{"activation": "reglu", "norm": "layernorm", "norm_place": "pre", "bias": "all", "init": "uniform", "init_std_o": 0.0, "init_std_up": 0.0301, "lr_mult_qkv": 0.7, "final_lr_fraction": 0.02}
Each number is 128 + 32 x the weight over its row's rms, rounded and kept within 0 to 255. Layers, rows and columns count from 0. Numbers have three digits each. The size before them is the row's rms in percent of the matrix's.

# layer 7 MLP up, 1216x448, rms 0.0983, rows 770-811, columns 112-223
108:135117081186125195122098146160138016116115196124174125122127128080070127138110147126084125174145176141160115128096136143111132147090150129104124156113120108146146152061109119123113133168099135115115147117115130169072191130140140091161149118122061148151146105165100079155137161135098121115149149161145119177138143053102183147135113132108
111:135110124134107101118106162093109110137151113117122158160176130069152129139122110097110145124163127094176163115137082132058141125160130119083117155065067127156178151089107080128140177164117196143053105124132075156129187110112149138115183107107210169137073117177094101131135062156161110152111076127119156107137095166106142101147159206116
093:088136159100136082135112144127129129076114136130142149105070115121094115228146103112182132098194142164082172126199143130100115159082098149117121081142154143143117167119078103098116118131123140126132140084091157136112160068124153163152111071098041118065173043172105144116175164094160050121192145099107156117097163100152170097132150120113
064:092197126072144108114190089136154188152088090154142092177121122103127107165133062126111102175132140132097134114111048130108139062153071097125128148168112086140139103084092171163090092103124099128150088135209205155154144106127144140163116077123149154117122103131147155162115149120123088160129158196088123181122130113150171119144136136168
081:147117118089179133048152160113144117150125146078161139111130165133172103077097142101059107086167099140138152192119127165212141099100172131096175203153142139128109169189108124136103151143128099124098092114070083107130176155095149191139109081136118148114155093085142112126120102177144119119133179133135122119180118096104146147127140132049
109:137091165194122120136127148109137092144158113144177086132134091056135108067127129185127162116151150045152170153171085152103136187103099130139066125177167116129073154180188148096102130129103211063148162137192069099103141152124133195090127205128114124136134084137107081144162127153141110150150117161161079123101145108096178176140116088112
104:095055106078150132152102124072140104125097116118068129151142106143061150159120100117091163045089095133150125130113103133127118132106098078121137140121152111069074130117145155142158171103109174116085091132162101130215165080079092088121110127142124130104089110128103130152149109100188130103087142150160189106069121127097137069140078085128
109:147112135158128117153110104119102090116160162181145142094108063161152123118094109099150149124180122136125149143123174135111124142170141149192075099157140152105138093147179140106162112097046111151167110175140185127145121081102131095064148128111188124102161157167129136110180192071131136188150075118114112178136134140123147079148150142131
066:102199177125130134064136104100118169144114151131154156068148121148194104118122090152119134120125164189168101087127132154124125054093132155153160133152166169111112122151111112158139150131183161137137112178109117145123122004088090165111115153141122159126069124160161041152135167132156121118133086128122080127126137072100190142076127134124
104:143150150101108158066098127137105149125116088075094042173092119157068129072128123203117067135128120135131112127070083094090086123060134162108158104148103141176198160160110153122132166096144106140169111112103085154121182138152119117198125101152053101094116111203132105133121093151136109172125140076096111103126110147192190146174184099160
095:099131106125073086130132150133094188142118146067162170182112148054179103145207139094079097112167105188091058146129176102106201113162109069146109144129149076181089193205119145146127167164125114121138086053109091114145126090125171106137144134170081162131144134106122143134114097110077141141099124073112134141086097080101120093157095124158
095:154128191103114129089082134102148088110171096172141077134140165133138175185138112141157167131154080113128079109141052148132111100089157144129128158101091154153052144089107147189133137195124113143152102079205122137113160126136115116131142142110146170140129098162138112120132199155121136109108097136127085075047130162078097092140128098185
104:092159105220170156053147150083106128115126115112139109185151087139151161132136110133158102149120095094170088079140166128088123137068147135111149147139048135179077101139091085130102119085148108116097113087178186103150087159167137129096111223127076123158126176183142144073113188156167132115141139146120037096137155162129126129167154111137
109:069128052154114143153110083147141102153172107137131120186174170119140115091132085121089144160106139178131072106107076071129161111164082099092124111139127155151134138110119155154151193091088161117109139094104088109173105188100151124190136155153122120122098203136161150135137062161111131060131114174143144131050166140143106128108090109134
085:131193104211200124144173137121067088078107107095116132092137096109115161154100154162138090123118145188146077175174120139115109168152087127113135080101124097162130142138130169086162161117073151142125129179098154133142134144169093173151090106129084088090153152038164109137154163178128150155180148150128093162140127111152109155207119159116
115:129124118097112084114132177061141175170212083211100180115106166186131096132137150086171039078111168151097174146129124147145167114119145132061155156142117098092095173073104075214134122156126125116124118103127121135127156144135099166089136134133156167116138132129128089158120114143103183119137115150105072127184091111129099163191101139148
105:132167148081110075183123177139129159077100099135158073157117115083104084108161113136183152095160066093151102127059070166192171119113202114136131111145137141109121138156020087098126154154137176146120139085130142081146146084143096138124150174110171092124120150152101103119082098078145163125040118130126157159118130109153091106156191146117
110:178166060134111122121080128129137141143138084087114114105161133124084162122054158104159136153123113125187148134138173155115130174101143147150112165157113131113104170134108165147082126176173096136155217069122133138180158121135106104127075088158113137175064164094145135095099096103105170093132149130081194137108092156158108121140131090075
099:075056085094179139189137154108151158160146154014103121151168090104095150169112158133098163087118119118076144129113091130091191082088128125154133177126104184107117103078127196127151109120197165073165111107129109080087153106156127126123106099057118092116065165141160194195170149150077123088157106109134140106091151102147092142147126128180
104:083116160177123085131121123122129114120090105145120177181150165116152152085125146149117140128126098073078140132059244148136191126172120168135117139111139132144106141116103106079122149132085124090175146155115146185096174090164105134158145108130141135124082169147127088142180087114181066123095110135097118177092127140092162138130168109120
104:222154101160159168049119122162154164097090151076146160112090086115073157139163064109133099147052179124155153055152120135200117109106155155174168182151141146041158097115164127126150165058106154151072121131137128131171122113082181207074120156065152126134168140144140125108112129136101078140112110107073189149131192170176113195146161099122
093:187170123108162132111103133164229110136123134079147134128103113077111165151169163121143152111107136091163113168130104147116128144047149104164155162141119119161127056124082162126138114115109077106108095143080115072141098111077136067106089114123146117104164141082170076151085150186111125071123131095124078127086098164143135088108103156154
107:077178088120128150150119125120121109107123241152135134137151096135205085153082128095128156080074143157151137150116163126104065121165164128080153116115144155093150127193146134096128162122134119143152141137205109160103117097119140116107169135149147130159171133101140156125112098126171170094131106107165054115089122211107131175120102060136
094:151122154181108119142103105115158107120152173078127099166170147161092172171132164126105064133151065139103062119117104172157131072137157061070110111108174126140056082104148095116110176042164068104162101160101088065135102133111128145097129163111092132140110126135135072157189137064127091087108157127099110176168080083156129078157079103137
094:108124085129113066093105139060097160128111036154228120116139127138080090131169137206105077150132191129116128118195108152112072111148117095114142121143177134090132177101107173196106100125150153070139139157176184045097131090080120104151086134092162171116109124130124110134130131127107124083067123091094164141137177118159148134149138148075
087:054110161084149095119139089084137122184102122148186111099102118145136149143135098121174149135133110129124129125124141077155127176081226157089132160142112120179108156142072110166155156120135174114139111150177147111130076113147097099133141207129114120082191155162165119155159134148125170134151111111156131130147153163109133161136111115076
116:146136157139135126149138135137120182143097125142115149128210125117118101129112100089134067130113193115113181161067064178145127101147169112173140136146089134124068182087170158143085163111103171139136084125129163086139082159140151164155096083150102100164106144146114146117118085140034123129134086177143185138212137089110121109148136156158
103:114159098153117118158096143125037142134122145105106124177102099130127131125155159119093062118086152133107121102101129102141117117143082103105103128085132083133183096129133116119136179185146162170060143066097209174181216130112138137093159176150146092228133133108154143147195044128131111095122177116159167125109105083128186150107135163096
109:118101125161172166103102214058147147152173097192103129135103169108134140130091118096145137129150140056084136168154142066216151141147141108092141134221114154138150150076077152117078140120197104147093133099164147102130112119107046146158194111150107103106126141138108126151050079140117214126124108132115099135126159147070100067142110129180
109:154132124095094204110140167104129090077090165155143181176086136101224202132138127121109124143166138116163102164146160120152100111097147122131152112104105069198085105103056093088145143109143118068079146146090160249140090213123116131137028110187138100187140123167167090095143113141110120072130152105095094083167081064121146104125139088071
091:160132126103141133087124159162132153138121130061113137139074121096101105185091168159091073133099149175109114177091122151125157165171112079096191081149176153078164106076105130166152064128131157101097168111161147173054158109153106137169156110120142079101167110117120080142108081148113120159145146103130076165113077159165119158151133171116
095:089080091090137124138100143103161128093134108166120167139115169112106172177086170090153124237082085089113191155195166087108119162099154164107102103157078156102178111096152146093122093155097128107154123126131093101135146170150173106115061168097083158140091148156125158100108120127150158130140120184176083111103104103124094120149158104086
103:146116186162157149188106117163096171231129123141145067214133157099159134118109088091088133173147155122092146144087103059155146185148131089117153151139121109108092109024103138119132126096140173201174123111148119106113109073103118147141155084158158196152116139153110187146130129148069084093204123134117218081111085136157140144131139121156
108:103093125132137144117151167113107212160135091112105149109124129103155092078170125154102110044135138090120146112107150143055199078100167094085088152108142084187121114146153129225103168124088115116124120195133094170134141111094126179119092097162106129115134117116036115121102122093133150190117138084144138125058139107141173154153062130128
114:094065070163099134079154111158151104130094170174174125109089093088154128113175125131133104120189173146104126115135101126057100125136119129158114096121113125157133145156076131154072109123113141113159169126143128114170097109044197129098135117113085046162172108123127044157124139118138094135081150179125118139135106148166135105127108073148
117:104121144112128055162114100149159102136110096120087143142208120154147125161094128194067177150141102117141124098131077102105149158087098170240192100154142108157165160133111154109131163155140078146140137116134158163164202149100124104122102117117045121119100143176145135173117119149104132068188129201126132085069118168086100118143111130121
108:143141132149089121109182113136154039165121144126147087151145098074162105165117162144120144136133162179168130139077091108112153162092191111105109087155063089094187145078128114122073090070113167153045144092118071051147111144133108118132148162181136115140112141140123133111106135135171111098104135139132132121132114111112164087189093158156
091:154109159173122168139146153138103097093064114146121096104161100177193124145106154098163140102161142117160094158138131090108146135181166123161167145094102134148112170117151135113132150155171103048137174133097122125108136077156178137143117144111130145140106113093094115155218069139118119145123109139070099173111147094125073193039110095143
093:141128112091136153155130082123112109133097083117085151169153132063092204135104108111097142126099146082143104104167092153151128091147139152089117119102126044150122174115091163085069137105085137105111135112087147148129140116132138158154113128164176167129147136125130087101116145138144083136115109158102157199117107196079114153096140084098
098:164141096131056087157080126087133087123096133113102159087143110171174119164136138172131169151071147100135143074118135125103134121098122124100197103150121095154074150103177091116063139138169169090067092109142125126117135134101109100140121154077091180152103134124107146105107111173065120115113093101146183137082149085141109168108083169141
096:155161088129087183149129125136184152115155204213112125142058154098085148130128089115120121129153108155132117117102105131137131165122090096102094098130114170173096155134181115111147142088105193141169115139173172155141101136129131208074084068124086136133146146137169143158152077081090200108099150134166161111134162148201100154129070135130
112:135123155076083122154113085135125174188129177148119124071112150163113204091124090091144079118112093151065116154164135145123167089139139122047104117149141112111136124139146137137094147116096152111166128105126149111113111129128101205142172154178085176123118160129165130113178141111110144152117226144107122155151124135072114127131146111150
# layer 7 MLP down (transposed), 1216x448, rms 0.099, rows 770-811, columns 112-223
100:210168138123153139136061090149127136166161181095085083105131106159149145094154199072133099084148150108186137085151173167127165104131129132159122139187130116155111113155108111111104104152089168129174103131165110144176124152132143117121171098068187135075130105113113086172078107104066126064103136136155095218143121075128106129201138125084
104:114096146090142120156146102085127123121088084151151148133149075078154073118145156132120088161096132184129207130089159101143128138107164114163183151139120150138151136152138124092102143084123086139127107084084130161102138112129134146075158138140179147147115099091113091124086119070189118142140084135122131101096162169104124089111126133127
094:143158149095179125101152153119093173181122136053112137057100151060140099122212142113116135110069103141148132090161142127118105119086139116119187142120142159124126125141150092127140124096130089087175134123092178101111073072086124158102093047155110086169136148115130111132091015096123109113133106137115177159119089090153076147125157189167
068:169077087055151162121091090093103088158139157102086112135192131062159093110140118099135113121159149151139116119100170134172122146119145148137074114111141082114110086081109153173127129115134086189130092181149116105180197148080160143180086128185202146113139121155167130147131127127134159158151143111118160123232180105106153100102123173127
084:210189076164224108142153111055098108133143107116156111083147183179112108097117137137093130116141193127132147173064102150158211098091087095120071133111135057130124133137116114117132144147175159066123134102122149123093159129154147119149084107174159145176151163119121127078172123174185102140139122139167162060175097137120125115128131100140
099:134121113158058153137120067116106083132140165121110132140092119127162152144120066096134153115142145147084153117080139161148128082092075129139058154167144157096109117092117112170140122118142120119092154142162100101176095187092165175133134131086118106160152112167145059125133109153104119172105155121157141118105166161134116076157144137110
105:116168135098119085108154136112186150158101072080123160121130108088082129094115159144085180103085155145124089146162147053135169085080099150129083078128083146139158138154110145122102135096222132109116057167103101160192144157069098180153148130122114123107117138091129138091163070131172133113125135115139129094060129105163116088143148066102
105:128123083154184103097100136087161141146115074153109221052171132113078150147082145171059149124052134142127136091140125118185108138125190134094108151139135141094145138101134113124117139145153121113106104183108101121124179131105118152151084096151079132141158121129159105097144050152092135205158126152098149119167092160187164131133115137135
069:112119151081186110155120120102165177140155131151070139143165066120129158112142151124149098171113164173159129145123121129086162193152106118135104108146113159139099097134148190183089169158186119126141177146069129177113079109096096116126104158128134154148111165095153158036127102126163128138080061125135145081114066128122114115121103151172
104:161143140119098115163090074084143086161112149151147128144076111142114193097131112143086100148122054145159119109091111093169152110083101166093144153119121113155158108088133124084116130061141137137147165092119165155129160142116120208163100127160167134132059167059054148094102132154141161139090044108129105172119125120084157113089146131125
091:090125189140141135199221124158145145133154162164151152091115105064076143081159058144140146109144159103135103204158131112145086128182190153176131166150117116197142105118141071118112132108167121089163146092138176141118125104090149178152059144082124169114154141106123137098134107090136111167076157090095122103113096124132115143102107101120
092:152095111123115125123075140102065117147110148134123121097141167098123145079088090221154170105170164125067127130082103181162146145113147129173167136151142057140124194144125056173163122155115192081143121181076194153131096110143097055115138121132109191154091097114134124095120122147098144094105155166137118144141089099127142088113080115125
105:149129151144142151147121145111105176070179095135143173146130105114158190160163111059122097124119146109185130153119080068172156153167082117144118061170126137116148137150121158104082126129110144072118193123090172155153112125228174104108123136167112116047093185109096113089140077065175114144124172181161147076106062152136109151198106114102
110:157157155051136170142112119125110092165111138148162103104109108150157078094130178158147109149088123140146106092106120149101136128118115154174145139087150078167149114063106123163180144154166144057178113098101133153127081149158126113172171188066120134148102157096162121110112077087097177129127166115153164091114136089109062154101074125095
091:115093154203155097095144105095155164047145055170083079100141127148135118117170125170120103123121167179114143180118126116121139158132153106118150119148105156143109095107131106159126144087146069104087145138120166085154157145106139157134102094109115143176077155155128133181115128147081170123138121138135152108151107156106161174116110198113
106:167162140054149180158144101131112075128141188146122152138187138094106077163089122084112125117149123144135092119152100089066092081054116114123211180169146144199145103163116160140146126151176126126119090137157181171124091074139115128154091117126126113131150139173130127104076143165131179149119118149143101066099144186104112129123111081112
102:111146140168113144097196141143154153134085182018093148108100160115072185109154152106164087065139135135120131118155134129099145090137106064101193128113142092143150122105171117104108164169113135153133126088091186120125067094134094081127093115154106150116190100105197117134119160132094127144135199093079141165107166145094084166122142161079
103:075118117169107057156097131097078088151129096075090070094155179104074177139143117131130084116182175153094120151110102117147080145169139137144115136132077131151131114219135142119159118174172192123164125069132108174123093140139185094105116114111126170143142149094073096090184142146114133117160128120151145126080078048202089139145101149100
100:116171104083130074126164145110134172139163124129149122188112088149131192130147131119092105102056121135143205199134127126162125119141133099108131152128140123125139166123162156102145080056144086086107115131139147102056143165155122154153204100136137103151172076144090080134133098177139099078127122125095130119119104133116121197062132170127
099:145141131178082204101123091062137147137143087144117141101114065169132139142100102090161136105123116161107127127119098085185136138123187159157105114123183124090133093066141155130130099113172114140087110118090152122156130218061156162136149109097176118146112096120091182107121086103108156134126134129077168158146143123104147120159099118136
101:124122097081155139150110118108113065140127100180128090112124142102130139187071149171145119155107081155160145122109200173129100192064126107095154103152145146074109141086130138140127068174149127087101115134105126105097097117129125128118104161092140120160119111060154130092148170140118152152117150099103215141138093099108117133103107133182
094:079079062076084153080133099129074205094152122147095125071082150126125157103082148110124165156111104138162124101164168138133145157124111089113153145106126188174212117162152156118104116126168129144132166187108142127181160161146140098076098090224098128081117084157119120143062098101154123133141135127152123138110168133100115139081110145140
107:086016110167091131158137157137152129121123094136152187156084126153172125108075131101089201126150128133124126095128083110120153037112177123126148110120132104076089125070116140158179110113160103100079127156181095195149191207120144154114137138081155192136165104120139153147175149135113056077163137141107118121179113098127080151127179068108
096:130165084140236174151121152138141150164093135115152123091070165139096120114072133103159114147104182118130205133177115119210196178085194086187093138172150100124126138162063057103119152064158101093076085222125128187120182162081190144134119117148083052114150147148117096118179085166129154147145150105145112109133121154112104093132122165126
091:182180153173181103128149179114105098170153144180150195127108127103057180146112170071137141104096082083217189162161131105144133138119114144126124144114175165133141157152107110143131058141104158107094111131126061102143112130144166116168178112165049099122127095201110118082121098091136118152147141084119108131074131096064143113132109145131
084:094125128100077107098142171109142100146103103148116130167111174138129156086133071108105191136098094096141149093125091105112177196157142133105166078113152113168117111201133141162145168135156075144111151093109128153111128086123109100144112115117156133161166145162143121115102140109111092141123168111165145144138123117134142107120137051090
111:090162106140162159123099093124157078112085109134109072140086110166104150140124125124115188118107143139144147209053098138107109113145145081095085099159100106104101159136114146162163183135119111148139102154127107131135096089160137161128124172133120119167117120192110118155097099118133149141130150090074108117098150144108161125144100118153
096:111113170132125108086071121127151168119115109138144144169126175150049116151079190083147140079135121156133056085148130181147099157093067137118157087142170135102142140094164162108139108108105121150153101091108145125179097145169175103174131128108060148125167132192140140189107208115112154170156119141109129100122184125107087104162212069122
109:087118155063095161128225091105122170097133093138096107118116161177098145149131065079097102152164128160111105148191161118120096093086085132123122158152117107148150055134112102129147132131167107136122119123120096094146142150097111075154165163104117153105135165089131172152089127127069127127130151120129131158127163149191086095094107145071
111:120135120073146137055139114104072159108114143144169134134172160122082089165102051123100115111145102131138094127085148097094137152145142152135145216110182131141078146143136105167164128129113139165142128157166118117182180113132165137161132131073099172116047149124102103130123103108095086181167152141195079098150179166148124105129074112185
089:114111122150107160123156131116172116137148153162095126101096111157118147064143133088114103080149147161132106111145085141057120139095095167125111070109143104138118060117143160169155082103099098125101124161134062143143032126100138150142109166091092098190154133115117190096120101092104115110136102173139125168093132133175085088106168102132
095:132103124212173139148119129120102154064086171127138136086162103189150100118094148150131147083093139163094062143137131181131152157150170134126110168115152127155142150138123090126086110089107131087091095101119139141117175089153123168118238108135138166157116099143093130164123086168112124124169127117104139115137125129140183141081069123118
109:138108106201127146188098181154105112132028131160115167126148158161130091144098144149066132123102139143097139122121163101114122079135122090123118100121148108132108086136154205159142131136133139113129137108093145084119165095125127158182104222144138108231075126091193109205194116105110109118126120072115192140129122148105140134181174125161
100:130072115146121101120081051122154148124143101186154108130156167116134157145110143131157156088189100153165069143173091135137139118105204129120150150130093081097167092128076104122133096138152156055108101127191071146142157166145090157130116178139175121043168143141145086086108112112184092116138142056167121121070149147088125072171080104139
107:164142126089150084155101186116153087100069135194136123088130167167134126167094086186087167191084127142116179138129154090096185120116146140076099126172102148164081117154126125119119117177127168135107104146120214185182137138120151167085106142164180088120147135143122114029140085146148116076137168110129121168067146132094104114065165153162
113:116125159163115138188121140119099165158122121144106172103139119140201080176156106103113122106131094118108129137147172102131112110096099131132095160181160170178153112138154062110178108113137114190121179092120113193160176129121095116146065074187095134091080162151098109195154175151145080123105141157129096109033153140113113136092116180171
096:132121137211116076134116092098101080190144183133138071119103149172195175186156154168064153153110125130087109192160083076118116116173100155139180156118142125013159114188122114125104140133112120106071110108171093153108129107103131194124165149044151135134157092044091111103097120159155109101115142173119095094127089094132072113122075099146
092:195119126080183154184088147124127080167148125102178127143075111159175175155156122176098148119163079181095099165200112069118155143140123128117125085153096145148120150173143192140193152097151088097164123131069146130060132129108121160122155129071123143147166095145114137118155155194146124115089075149140136154139093130127126146100121125082
094:147093095150164088138127133087115121093149111144118059122133121092118128111117117120164076147159125121113126148137164086129168122128103114086136150200068160071130111111139067133129151108165128168160134113102149147178092154103137120090181168124144128116092126116113150075143185099117065097118118101162142128064103154167179130133109158178
101:100070159118125169134136144085148155134093111069119089085135142123075101125053096099119124117064035183149106114082126144156163138035179133151178193064140073121178139173152064144162177133109101187134211142112148116114140143117163101168093166134153180053117137182138164142079173136154123059134129164136132089082163120126134076093116112114
105:156105081076164071116108140155140083198082065158086171154161087139117127186172089158143195142151154119160078156117168166088126162112171139138134109150122140125193154123184113131118129104132088068150111091088123089155194118100141063120103169062149125188092121111161129108111153106117110143160110129126137085096136107126141167173153137099
112:149129137120062149136119137111092130113155136102120050083091165135188159071135113147131154079156120082082102175112166142140133142176067110154130091161132122117129168123129115109084089061134156076164092159139084142155122114120115134130174072179146124116099093118095115120134146071094186124154185124112165112105126082064186160164189146128
# layer 7 MLP gate, 1216x448, rms 0.105, rows 771-811, columns 112-223
106:154179141108117117201064175081115186098129116114122082121132089126064143144125134114141137132099098164136124076170135103100116067162125154151034177108132130158193137127115154198073075128172128064131140121146124118129115143119078139091082143124089097120156104116056148178122089111192135113074166171098106138129150149157068181136091115087
100:132125120130079158133140166175101150088102168108145205098090096137151085139060140133125119086129118103173144086153079113167164140146123117090136127166129138034151147115129184109183103160205135110115127144155057169121105156109172099121138145144097087132044144158160126149120144149121196059170152061111135138105114182122158143076158135103
067:120105080135120095113122123160181162071133140136136195132144200134100198194172060161094068089051186117093100121098151111141083141119116090078114134160098108109128170094128090144130092143109118110122125121168144138170116147151141108129096093078137158128159159152143197108113169138069057076202122195185089170085154105155144109107122135158
074:100126118132085140145106133068084211197172147118118108082133099150135184122204092095135142184100081112069140120113086134120131152149114118105115099049114131151157061143137126136113162086130128059168191143150152164174085081167114148142154167205109161209131153087135117205147138149123095114093153117146146133125176130117131120090119097171
101:098149199096147166137125064140190155167130148108128147131144091102107068133080101178065142130080051135101061073114122130178187102164068076150133111107112148187113138193107151127129137105151144167149070138138104144153105134108149174091102057107099095091122137110139124138130178130116126151143152128108202154166149043174108103089089123145
105:075157112134116133094110101099118108115160167138124125120126166112100111069149134132106191113136161122146133084178150177046128202096136152151144115101150098124159098126095135155129168087127092145172095148117100197132136100086117201080099160157174194081085112126164134164085122134167097130131193137181136136076115107123168132132153130114
114:147113158154122147096109177044139119178141124131096102133156145080129150166133152178112161116176177182097084107130092116114133181173135113178139158130101191136140167122109176155125143134136114141144144092132186181154202139141151111135089123105075120140125149087142120066127139145126143163121210147124114079133187191196124121113171166155
065:128130122125126142070103167157118125129106073128122126093128118128218085083138176142159113110131145137152141175077123144127123138111092127155187179157148151141095109133122123126096123155094086094132142171091144164227141110110077123082105112076136094083065089123156090129134174110057106153120173133156135148074104106067173130152132078092
099:131159071172124162170151150148101089136186134126124164125099137159204159124136090142148100088094167127126126085112186132103167087136106062068124167168168128152166143146113119145140082160137123098146171105129134118164093152134218119174099159128079168105159109087109110148100191131115085127135154161167168090173176058130125158126115111116
087:138135135111151109047162135110172103135132086134177120100089051103106094172169102147148143151108087109137122102162183066066162096151135126179124128143112075108149147153136079107138143156132099103088110113133038116187160090195141098081085124166153134147120070115137123113134171129125147109121203142171116159084122143046089183111107121175
092:115163158143163116197079120098120125118085156130155089109111134112124167082096080156151210129102151161146099118079122152140110148087131136100128106105090152177111139137150094107161098090132117119144154104150152178112108155114122084152088132131144122149079131124087085109173178139131100077124094113123096167067079140128133080130143121078
109:150164081168094139076126125143125128182153126117159157049097153135102103099109200184141104117152149156097104145125167174159136117152174192119146092154058118129151171095118160166104212120172089126170121144119071142188121059186093156148142125110151136112132152128136082061098138110164114155106139133127161147111154163126129164154082106142
119:078139104134120135073139111114101154082116093164129160172092173088105141131160145135087155065157176067133076128154106118150154098116197114113049116139103108083127081092116105150138150090144134145178146125152073162131105136090103152106098154116140079180124081136102092141085192103199122146145128131139103120120147120154144123138153209165
089:204168133122117125104106127090108115150153146185163147160085147109113143179116108123139124091147200132119169097148122104091115117094160107116137101110110150105141137139067119141126127156151128116106143116114130143133124135137119124143166092141162124115171141154107102109133174143174075126108145095134122107091156183114136085126038082150
107:124105165168081121151104099047027122074146177113104189157151147115132096120065107156145114149153126154114124123127102081111128069051165116083155102167132128125146180133116121169089152099114136099067124122110122118147098080103122128133100097161142082172162126108103146113139118109123105164154172106156156089142156084144159160106093171140
102:150144118109115111134127078107134167161072124083165166123154084150181160144115170122157135131113130165106068099170148174111148137097117064121099136137132072075126139150128111122089087133157148083137140154192072133147108135145121130172157079108057108146117122188123170178184170117139108149143118115119075118108073087157071157088121161161
102:126119151101079118213088183105116093155154077096118128102144207141133129146130129131176131124141118080136149119135112157098182135075104143148159188151094154123136155160117094166134131177133116150195127160152137116146097055175065142124149076124132127157115181087131143134116137139136148118131143130110158143101051083116125146133075105139
096:099146105145153143116141119129125119151171107084081133076156107123109161112084110146069149103053121060133146130146101099148193125122100101138154212139182160134117112124138149073100125093106086159151066110103120121192165162177171091130114130116075119119149071097155174135183163087137107139205135114112117059081133111065128136108139114103
104:162118098103104153107115128088142076125117109164143122101063190170043099128163096138063118172090118139082159037096079130099106149117146180124111099154149145108052147153108153071074093029147091086108193164095094141149121093113091125165092109118168117165133130112102172151182113129097163132110077130114082136148120166145106091123090145191
105:124096152109137153119041117095118179126129135133094166065130103122097133130177134126143116131146116167116182119103112072128062076149130176100153114105130095179210108114140070175192096164176176128156158122143093194139139136114110136155050152127091151103068174114125102191094191109137100139158134132147072100135119132063139110149099155205
098:197113172154114107071156211101093115160099102098163185176126173140118132147104065172066182129106116172166121115117148116146133127092113130178133097135118116128105124141109154159132105107148087142118093147130130140150060080148137123113090087111150157118092147167144128129064136174116092167101095060194146096090171172115140094193125061107
106:168152153152121107081059116125106157108155109156131143100103088173144169129092182125135122112119119119117122156146190126105146194125167124105151088125121120151135141126116171121139152124179125122131111089137136128099129147091083074171126182165096175135135110097130130062107177180209083129198158123170140127154116188079118116081130096117
097:076102140104174104171123146114139111136113145071116086125132129153180087142080135142171151133196066164132142099159157161129136117115197107191152155139119081137200117100094121103127094141138080119160144122133153086131187135142161145091154168188107097172155120067102133128096111122123105121152138111139119103133116128147139121113093178175
090:181138143148154077176085126130108102085122080147113145157146104160119115157107120154091154143097101049142123130161170098105115076109082156098157124104193062138124146167092104096122145140190160067192155184112074134148059105156150135145118133160066192108125155123134133107157074140198178108165116121152094138122144071116127116134115088160
078:146098132132118129079100143171124152124154116154086142142106147086141119121191148155153099107063115117106138147171150115110142147158062139137099072112139140163180115176171121109137127116192081110197148145144128062144116111173098140161150078149159100100113127205117062108094130118095141130165084201125112102140073160113097099140086115079
115:134132181170110118083081073115125142146054173158111096115136155157083142156131146117070184148119056109136148116135111157114128106117093123105198092101122133110077105122095169127132151130156075102132103134134109118128140181115175082161081178088182149135105099120107137106178139119145138137101110084126111150126089121095117142145103146139
108:121131107139090135146134162145159159166094153202109119123172144124105148165109197092131124106142146122083106113116055148103132140128198188125195086062140190114138091107087139079133155138140099149135119090123186139150087159104109064065201135121140078080126163118102097137145150078015052139166117159145109116105106091152076073096083112116
109:158117146099193077125115160159108150093045098130165135094084138123145100120105104148104163153243099132130052128101152124198136148143097105208121167109083025147125084069146100100124150165131153146063128100170152139102127143143152138101116132142107140199114125143118145091153130085081140173099112079126152136180162155084159093102117153137
117:120115063217118188103070166146152138146143142168077110124087127132078145108152095129118100182121136120118114091132177107158145122125112129116207144108082171130132114185095141133173134109091100147162138127026118101123100149149164146109123094121126164146108082177100117092124095131155140103193171105156135122128138160168142094114090111127
088:150098098088129139110128137083133114101180161073136142173105131100155117175093065101098171120143096131162122150124112098193150145132186083147101093094123103084130131156145110147057113096099080132130128191128123132121133069156117123121196052156161102154159153121154096145122097078169085099125106149124075131142114115101135148135111059140
091:109141048144162161147091111135067108122041132147153092105136121125157112102084155116066146116094115149144142053180098077044106058146140175150131108112138135144169127154145124130123142120135141122183116079068118092133158143135119139116199156142072147089128164124144102154161151113067121125189065165097129123096148158133192131132168111172
105:093123107103147112120113138135219147196116093129170173151154160147168131107145177185096093052062125129157165126140178087181124183149155074106129116125126106155106099117105150171098085144134108170129133114160100054173135133115111169074167100114131107183112214128110119145128122081051141133158104142126134094130147100122134119137136125122
098:174148128088108149139140091115110150113183072077174071146141159133194051153134145154170119081164088198112131116153148079124114102110203120131112215159105135127145164149199114151146158099116094090150130060109144143161129124106160087052126135212102203227130134117159116136099168168132138167109143136104139172107169150073123109142143126124
106:105125132160133173186159028117121195112157087069133100115157149140140152188108162064106103115082150089148083106128155201200138130129078116090162106124137074082121158101169159168161138129164113095104095185129112120172115109140081111085126177187149125178137114124151153097137157118178140129139110172149136156107124109184090141143110155158
126:190150118099129186130103137099119157118136138153133117127172174180139176145148125083107120128069134070094115174135076121189071086124118164124081101128195136098211146136103140046131041168123174155148176092122114122119171068137111145116148129117166167134079140098115109123188181119105153139114149108149127071170108149081174085120142152107
107:104149117047098143134152151095136165096170138097144136104135128147111068084153162133097119104135148088177054158203129131112145138142099154131133128155103117131092160065100169155120130171091140117102097161179089201130120091128169095109087148080102144121124146167136145188085087202150182147072159133100083124136099131109123100085114114054
089:137129167141173180131094068144141220178093177119142058160146140107155117099146093123144145113150135157125147142142156132095111159129109115157098218090130113140125145164140147169187095122147093108146128070144104132140168095125139132107141148138145125159158163118094124121059052153122140131152141125131128135172105154119097157144127070077
095:183101057098104126109113142090154198087164093089199157120146113101105184170066136107130112122111149149094142180153137158122069101170126102102096179116134084094132123148045196072157087145090108123127095157155172102110140105124133157069186106149109095126158142140135155087171143178073146106162184116129147207189103139056131099079126141113
102:091164118203141112161117126125075120113103097180137116081095101098098138152130132106125166114107131117132147146138146110121115148114159135131127197090120191131071113091145148157086076131165175129189113082107156150118119150120116135121210093167126107106109119065139149107153132123124143107138099127069113162140095101113099146091135113165
090:073113128113140111096097165141175108125148081185105112096095153156099095118139129110159105176105166102199110150091125157111132198109147176195122125122089144096106120124126133094111107132118116092140176109140074170177159087132138041096094192092121060129134079112148111164092237131103213098161117113102093107097150097102129151134121111118
117:149151116110080117135135159136102164058152144118085143196074125122115152166128091038146100157162112146071161148172145119109087081103174107134109109139138128126145097115142170131178075168104121136126092100129111120116106048195123125088200100074117173097119112126155112146106123048108196108150165113110170179189145094114156065150206146130